Each number is 128 + 24 x the weight over its row's rms, rounded and kept within 0 to 255. Layers, rows and columns count from 0. Numbers have three digits each. The size before them is the row's rms in percent of the matrix's.

# layer 2 MLP gate, 128x64, rms 0.232, rows 0-99, columns 0-63
091:137112159112133136147131133107142144136136108142122121142153128064093105149134119106150134178088085137103104074138106140098160104142111151175148117145124173145148130118186114106108142132125125
103:133162179109113118140118143125144111113140131076150094111087132104081106097125104090132146119149087169164082149146122135135118127134101124187147111132139143163128144104139133128111142095103138
096:111123149101127100082105137093145143129126109101125131088156085146146098131109114144157149129128130166110135123110119146154100117112167142070155157142111094093146149144157123112099068143135105
093:091179125173161087150121120097105144126139143094112142113142106140120110130124103118129150171114128146164154117112119143127120152146092056161123118103107123109123070116104130110109129097114124
119:163126141120155148085124161111161150152190128134083110175132129158116128126121110132134132110112097151136130122138133116105134130119161124169114140102084164113138124126133192140185115117108143
103:121140166119112164169150137197129129128124157077120123138146131102148127106123104103136135117157145126122175137145163109151135154135118136160110098079134177128120164132132165164109151106108134
098:123119166097137081119108106114114124148151115143078159151161113111116170122131138125124128153180133144131102133146090128117121125116140137132098116074125159114137162106085162093132134099183130
095:150102087101151142101143131178131128134129170123147109133120112105148135144105126108122151143111142150128115127118138149108116131154123056094124105075107145123119132073127199130102149148120133
083:139086092114120113117083146123144119149114149163167111125141117171145124099123116140132106104095115171128129080103130153117138136126146136173119180092105152135145152173114118123121151163149167
106:170163146127124128080107155092123106158126125089163128172132105111162113131138094124132143126141150126146136110178119141124142162132155148177130167127141181127116123096131142124168123111154091
092:180157139113117142156126102126135141121144154098115134114143159162157115103088104117105092188149121116171126147139155134123077149145125167109132191138149143116108111131159122134111107107115118
114:110127151140122149129121166124090138161156145120116145104157127128151068113120096095151111105129114095195132102123133212146136125165122105131098130110133127126107115130124110122124107085134128
092:163149133136140163162098139119131138098079142130140149079153095126162104143119130110115130129134107106116106110152108140136088134129101066104131110116140121097151134063138149131126138120187122
103:172136123076123154175146105119143124108138145128154106154110114147148109132141147072173144115122088153090121090112156150147146152129130104146134113092113161128140130126108161126105144144073128
094:123119125174119139113114129107156165129084081133162102102134127123158137138125094108121091143121158134123149085106090187145128129093134148133111125115136133167157133111130126163094109167080126
105:124128174130121151091128193108158152134120096140107142109094123103124116164089106165162151163141107097141147129161126145151146122135077142134115101098153121108123107158109144115090111102127123
102:159164139121110125121142109138136133158144142133140090138120114187147119084126107129077168145140180133141116143148169116178127115120153143112117104124162130126086140126134097161100126126159083
095:113130135114111140140148104120144151098134187111135137105179147111148132099124117107141124162127114164092165141115166109168113109138124185170127187146145145122106112168139125116105103113118116
095:122165125109131125124122129164144131128158143062140146101172121154132151136121136105152142104165137128126153129084148111161075120095123146141125182090121126138080166108092136146138119139146111
098:109112100126085093128142128118090112142110133127091126128153138085134117111085154124131127109157165146137108147186126122076154160153146118113154136115091159169121135138127126120167122185125137
112:166180144181113156110106120091128136132143102123136096165141100119125090153120110129115164139128109119139124100134149127141109117130142099151128133114104158107112112148117207167141115116101091
110:154110081132089103116137168143141150148116155107157127169152128101133143141118142118117174141115105125124143131113155137163124146178158103131171090108070137137182122133131154131117110146146153
100:143153141081139096130122097108153145140147167131088114145135120133125127128157135159172119177086108171118103151162114140124173103125139149130127193134127131126116153138119160139122113180107132
088:152131201132108095165148147126158158118148108102113128147111120120114142098150130138163126132088145120131109158133126109166098085125122154145126099118100099157107124161168110131107131080111097
090:084141128114130142153108157120143154164164152134132128140135108157146083154095096122112104122134187125149109166102156121142146113138116129131130120101141180103137182150101127158101089154132143
111:133135142133103139093078111087162129143133161145121102189198129116145118146110121115092129144159164120095171155146095119125086120094116138154131143124136121125126169128138155126136138142144122
091:097170145171126146083158094121098121135119142083105134126142168134160123113131123138102143140101142167138137102137150168133131159118147133108148199109137099142139117116112169126137125151136174
106:102166111128096195109106129118144130129166127122143124119085123157134094123142111119140134099084136142150159130104127134146114102103167077131168109107120121122144160112111160118106077138165120
091:140128144128129129102131108119175124133145146136115115125130147122154061104133096150141162145155135183184137105101121154127152143169123136117111156107136110109138139152184150146148079126100149
094:098099150151147139140163127169148110163112141131112145106148117174142156124157148108155130131119137177117175115119138124101119085172143149174114114101124142158152112142104122151123118117068148
082:117096124159135141137158168111173108115126140093117143173155162166141130113169138122087139095165140162139131113135097120086102137131108149126122106090080149138122163133134098129147138148095108
095:121134154095102115135135160123131122159132122121105143110119119134127088115124083113119135133167091127096151215107102147126107133161129094116137145137122149149100141157148142141129110052122132
088:134143107127118117129136104131117175118126089089152144085145161186134092111133132133117145112140176136114083133166119141152127125158178169138133163103097114133128124144101110145165157145137103
115:179153154127128142159102148128149160132125167144136122150121085118111123119121120138142158086106112139125182119147135133145148071081156141172152126130147168098094118155124163146117105106133127
093:154172086116122125163165162192129169127139107110138138156175113098140111111112116116108123128086089113151126113084145136176104111112117128128118136076139113150105121117125104139109138129122121
097:118157141138172126138115110099126144194139142132113065130098127153168102138111126087110164101111114105125122152129073144154121173133106126114100135099119153136106151160130131161150131138132150
103:115127101092168138146160172161187138115096165114110120105132140153103130141171110120145137170127134113112135105087137126100101149116123132145129148108100151088140142152127103123104087125087098
096:173156114153137137127069108128137140152142103117157133140121062159142107134141129152127096155126144113139169151125162114115153144143117137161108129112075137121133123100107078160092103114111113
094:095129137103120096137167121143096127110129183095110121134155132110133150130136121101172104156163147176105106157157118150106136129145140118106113133079123159144158156151141129135121138173070130
087:135157122111094135130100111120165142110133125105104124150125153139174095127150096057154176164116152161125172104164126120158135119068144101166118129117130133120118115133139133111130102133114147
113:136168128146106137097121119121164158101129113114101123134124132117078113084147090146178142098135151138126134134086142154120102116148162121135170189119114109157154123160109161138128119141122084
103:185198114122092164158136090118127113132107146067143100175122118134143122114162133096140124106151152143140149131135143118085155134145109127124157117102110149115117118124124154163132098135149143
107:129128122164103139103115152140167164174126146152122144165149130153107120125105117157135096100144154119119145121152143164192119123083115131150132116129108097095120132096125095165113154114173094
115:139152141123126137121140158142136208091120115127126103093147124144151136109125114105129162115102151111157137111079102139163121094138136131149139169099162158086108109142129139145125116074110099
105:120125127108134119124131163120171185125136127064121118095120131128074072116091137112117127169125163117107106124115141155158129111109115140116148114088141129124142089130107173125086138145144112
101:183151136152120116121107137126124190109089164114071139109142133152100131141114135068145156073155098122128107111117157119127108133111172111131141128129139107159115138102140149140141114107123102
097:134145142082153122112121125134142127149115145115129134129128127163125106064152141122129106117127157163144101167144118143111102151136078171130114145087148186108126129168168120108112117151163167
111:131155153146154124155085148123127154162170131122092128132136106112128095078116124105162158136126142176136149112181139130113130103113103075096157141140110185106121143141152126116130132095127112
110:141164134110111145144152145117121140113140160139109075145146175155119125109151095096130166090118153154135115068088122137131164129110187145134144142119172128134143123131128156161114116132091128
103:140125147145140127196144128105101142106125180143110129118161117171134129164139149086178142124111121131142126128114145117149128101106166118133130107103117169125093100093116141150128077081112132
102:156133145160133141122101125134146169132153124141113071133181098164130132121144124109141107137104152138152124104121138098172109099128139145140111154107113092118153116180079131166102122112165095
088:190148137141103100117123149139122140119076175107137158119129145166096135133160133115117106100136147116141180140093086090128096128153120091155155133106136114113114109156123138130134119183128121
108:160154173121094161141104163122160131150122119124113116173139175145101132116127146153138143172105115119115147106168164133148137103179121140119131144116115153097145110107102108161087148146145163
107:141108131119134144103108164075137134153143155060120127124114101172107099113122092127145126142144092148171133124097124122117102123122148136166117156099127115102161073149142157115162154113139127
107:127186100122072116149140109142088125099142169125180135118135085119161112134130094101154189116139118134127135150099133128126134132161153106118105147135133170104125113119154142107115109120095105
100:104123135102138125144067160081145105106164135104111148158123121142157098109149105113135096142152146131121152153147116146143080147151135102128104132134169106097123161130134118108196148101131137
098:116159095116135164128116133177126191104173130120108084118169123140126091128088094109163146083139104115124164135125138107136145124080131132135138135106132100104154130147138120150143137124087112
093:107140098062128146147131160101115154132124119084135116098148142114111111130127140135121151107107096150162109088162180125116078091117105112151119116136117112140114098114151099103122145133156179
104:131188147113157093156144143115153094106150171125141116108140089134079118144144122142105116099134120115135113151110123143136132102164136119124140137136140092129083153113141160146051144123145098
086:147133144139120086156110111153115133115061122089141105158117137183110137107117121169166164135110155154124152118113098138124159107131115153178141113114142108121084093140162126148148111128123143
090:139128133136144167144134131163138146153119146122137144126134089139148105161164130137135116128146121102106097122105131186124093119151132144119125155143164134166136142080109102223124096131143118
117:135126140100120181115136115097152122111129131085124125151108130161112126121130121104129168152126119162125168139103104127092100143135166070137160121109154149138167151149145100087118079171128121
099:153135118152147086183108128121169149100086121104131115111152087134116130158114135095150131110162119128156084142150115120083133124125159159142109161099140118102099155101115161166156102135128126
095:104140105101149178149147116097122153136125118135089130081141143127141120151148104130121144103111140148144105149142153116104125087121148108178124142093086073105135102066154104128125149110125145
099:175109136140104090093164101130079135135133148102118133177141119105101122135099120079124113084105133109140146118154143127144105138116124113120125143109132130164161125088082162159136098147151096
104:125151081115138105124131150127121104172129126144104065150135134133152119156140094140149134144137083147144086133089109154131158137152125100119102142070151100117115134167130105139102123152092097
100:135155124100132138134161137143132145115122133100134070122135079115110130120147118081132172148149156107154142153137133147151154110122132130145143166126119118074130081170173150084115116100102108
106:103156196113128149145149123169133163155119122121096104138131117125107094109208124145168168130154134163143106102141145135121115145117108136156138128085127142104135162129111132147123134148161129
094:143113122108082099158114148150133119082153115089133175139146151129122098131153105130134189139151140126136141082103153090142157141092127094081147110115102147103138091147121153120131116120128150
103:136159123092148137107146099125103149148150152109161098147175134140130107122150100084124139177117151124119105092094127127136137081117093114143109131117095097116111123120175149167090142123093104
106:141134094132096145113145093081163166177109134104133116126128107117126095141081151117102145116130109117143091121142110165145148155146141102134175136136116109110110085149131120086157099148106165
092:146153121124158121128072094134123188099114163104098137109130119157139102110099111156144154148119131163121164121101107097114138112146144138206158153130137106131100142136138124109155109116142141
088:190107128170106089135095120134137146127123094133144129143130127136120100100135124183115135133118144097135158142164137162119122157134166140121120163124128125124150153153105065179115147089130103
107:093153129128130083157118116081117123160127169111119105148121127098117093128100085120133145111118163138138147119137090173152165088151151098135153110113152136098125085149140178105142134113122126
096:144138127132133147134129101101101128166081114107075132142191103114160133118113110088123089126124141124113155102126129121088106121143115097113141125087123097144128105159109192101155126148107130
121:135128124138127136196123149147143132111143158105108127115137111122149085158120116096111112138108090178180120142099134151135171119086113097168147140108098116131094090121130173137126102122117138
094:149135124124118091110111118113137129147160114122137122146107124139123113198106126133118147111146127222117126148170093165131143157100099097148156148137143142165126104129140125148146128150160101
091:128147116163125131158123121147131142119139140091150127142112151124125123121133137154128149114137124109110171104117153163176133109136155140106096098059104168082157153153129159146073143134155164
097:086126157136134141140070176171168135160133137142141119129149106150145125177087122132153117114097137130135153092107128110143131140138120120107160152103142122151085152127154149147111088103165101
099:121136131121079115148146124118126135161132167135116126124125106117159114168165128165126095109125104135121184131084113172124143095147150149110166163131119161098089122154134125129113135093083088
088:129122115140131136138158169148119205103167147132096087123131157123141160091110119141115124141162120136193098157092111130113140147098144159168141127143122130107108113128123130111116145145126169
101:121159123161140143116115156150110136148093153118084126094141140137149101130097106118137148171124198132085156119129104196138106096148089138111113109124147094154132121126132120110139122097125114
098:133141173150127096130125111128094145093143155137119116155113082164136149110142096156168120108115135156118139143114103118120086104132149095164097155131116199156157113100124128157144092137120122
091:158152079105121112116140069145107128149134170091134131142123101144078115097128131133121103110107127180098108106175124138124124138100094111137113161131126126130129097144081121154121121158172127
110:132154124117138117136097124105149158101147142109126083110127164118138122187144069148112193109148141117164124144114129151131111071139118175148124127138114145106154144103125152102161137120137151
107:105181122116138145136095161098119133071143160094138118133115089155111126126157107078185147139127147117111132106104143118128114137133133120116196141095118150132114136125109140110109100089111147
093:121121133157177161145129126102143118159096149127139112079142102128142172144166126123119119116116161104168110132125172149121125054157110110140149120123161148105144130100088134132151124136122169
093:150116114132127092124130145141142117107117185125139166140193102118150115105108112150123139101124144128118124174099152144115099127107152067115104127097123100153161122159168147115126148147164155
104:105131082153122086080090126116164131136154142123121105142127120111151150143109099124110148141119144151127107146143093108153086133077183115121151140127137137094145118146099175150090137150101109
112:106128153080141175145145128142151145127121166135136117131156140155130108127165080154108163097097149098149070137138113144132113148112166141132103187100139148103150132161127136144142123151102127
092:132126115151143115116170120111133112135133120143101127122130114140174145127122102162137147168168170122134084141110081170135124150121134135111130105091168102102167124094120110132127129141066076
102:111161113155100170135142154150135120127093123101139110149141135169179140128122121123143098150137156126169115138134170153125122102116169109113162110081145120083100158106154174159116132133133102
106:153155153121141095131106139119127146094122148103061061134131137144097169135137113131119108120119127113165106111122133134108146142123125079172159172131170147117114118141092144145124132159142102
107:185163152159065132162174138130140117116153153095137116149159108121107125112112103081118163143086137147137106117115138173129113127120119090131105157113135137147130095111136109160134144104141145
098:110146145099096111144140143143152118110098123105126129110123103161078128100137131123172116132124113129123158099101081092111131099117139191148138115094103175082101147140136108131099136137145090
080:146159140113138106164108098119165126152120157090140093173102087142132135091148104135130129123117126183144169140104133112149140092102168124168143127109172132111130139154137124143145119074119131
086:120132107188108126145117123082125123117144119118120142187169167150116138141100081128083110141127133113133132091154098108101129130157089128130078153156162128130156135151160113114132122127110156
116:124170088108077125118115107108153143130079170126129094109123116137115141194129108122147158112100114123184160148086129143126118138125140129143168156112144095108118128143139169114115100121139129
093:149114077116124122148094126139158110144116144136133105167122146110125105131163116140151120163136172163127116115122086124107104077085150149112150150104156147149089171164098126163117096131141129
107:115123115134106162127111142149127123105153129117086081161118108120134089101148107141139146144106126125198131091104141161141125133074165111175147123089131120079101133132116134126146088134141135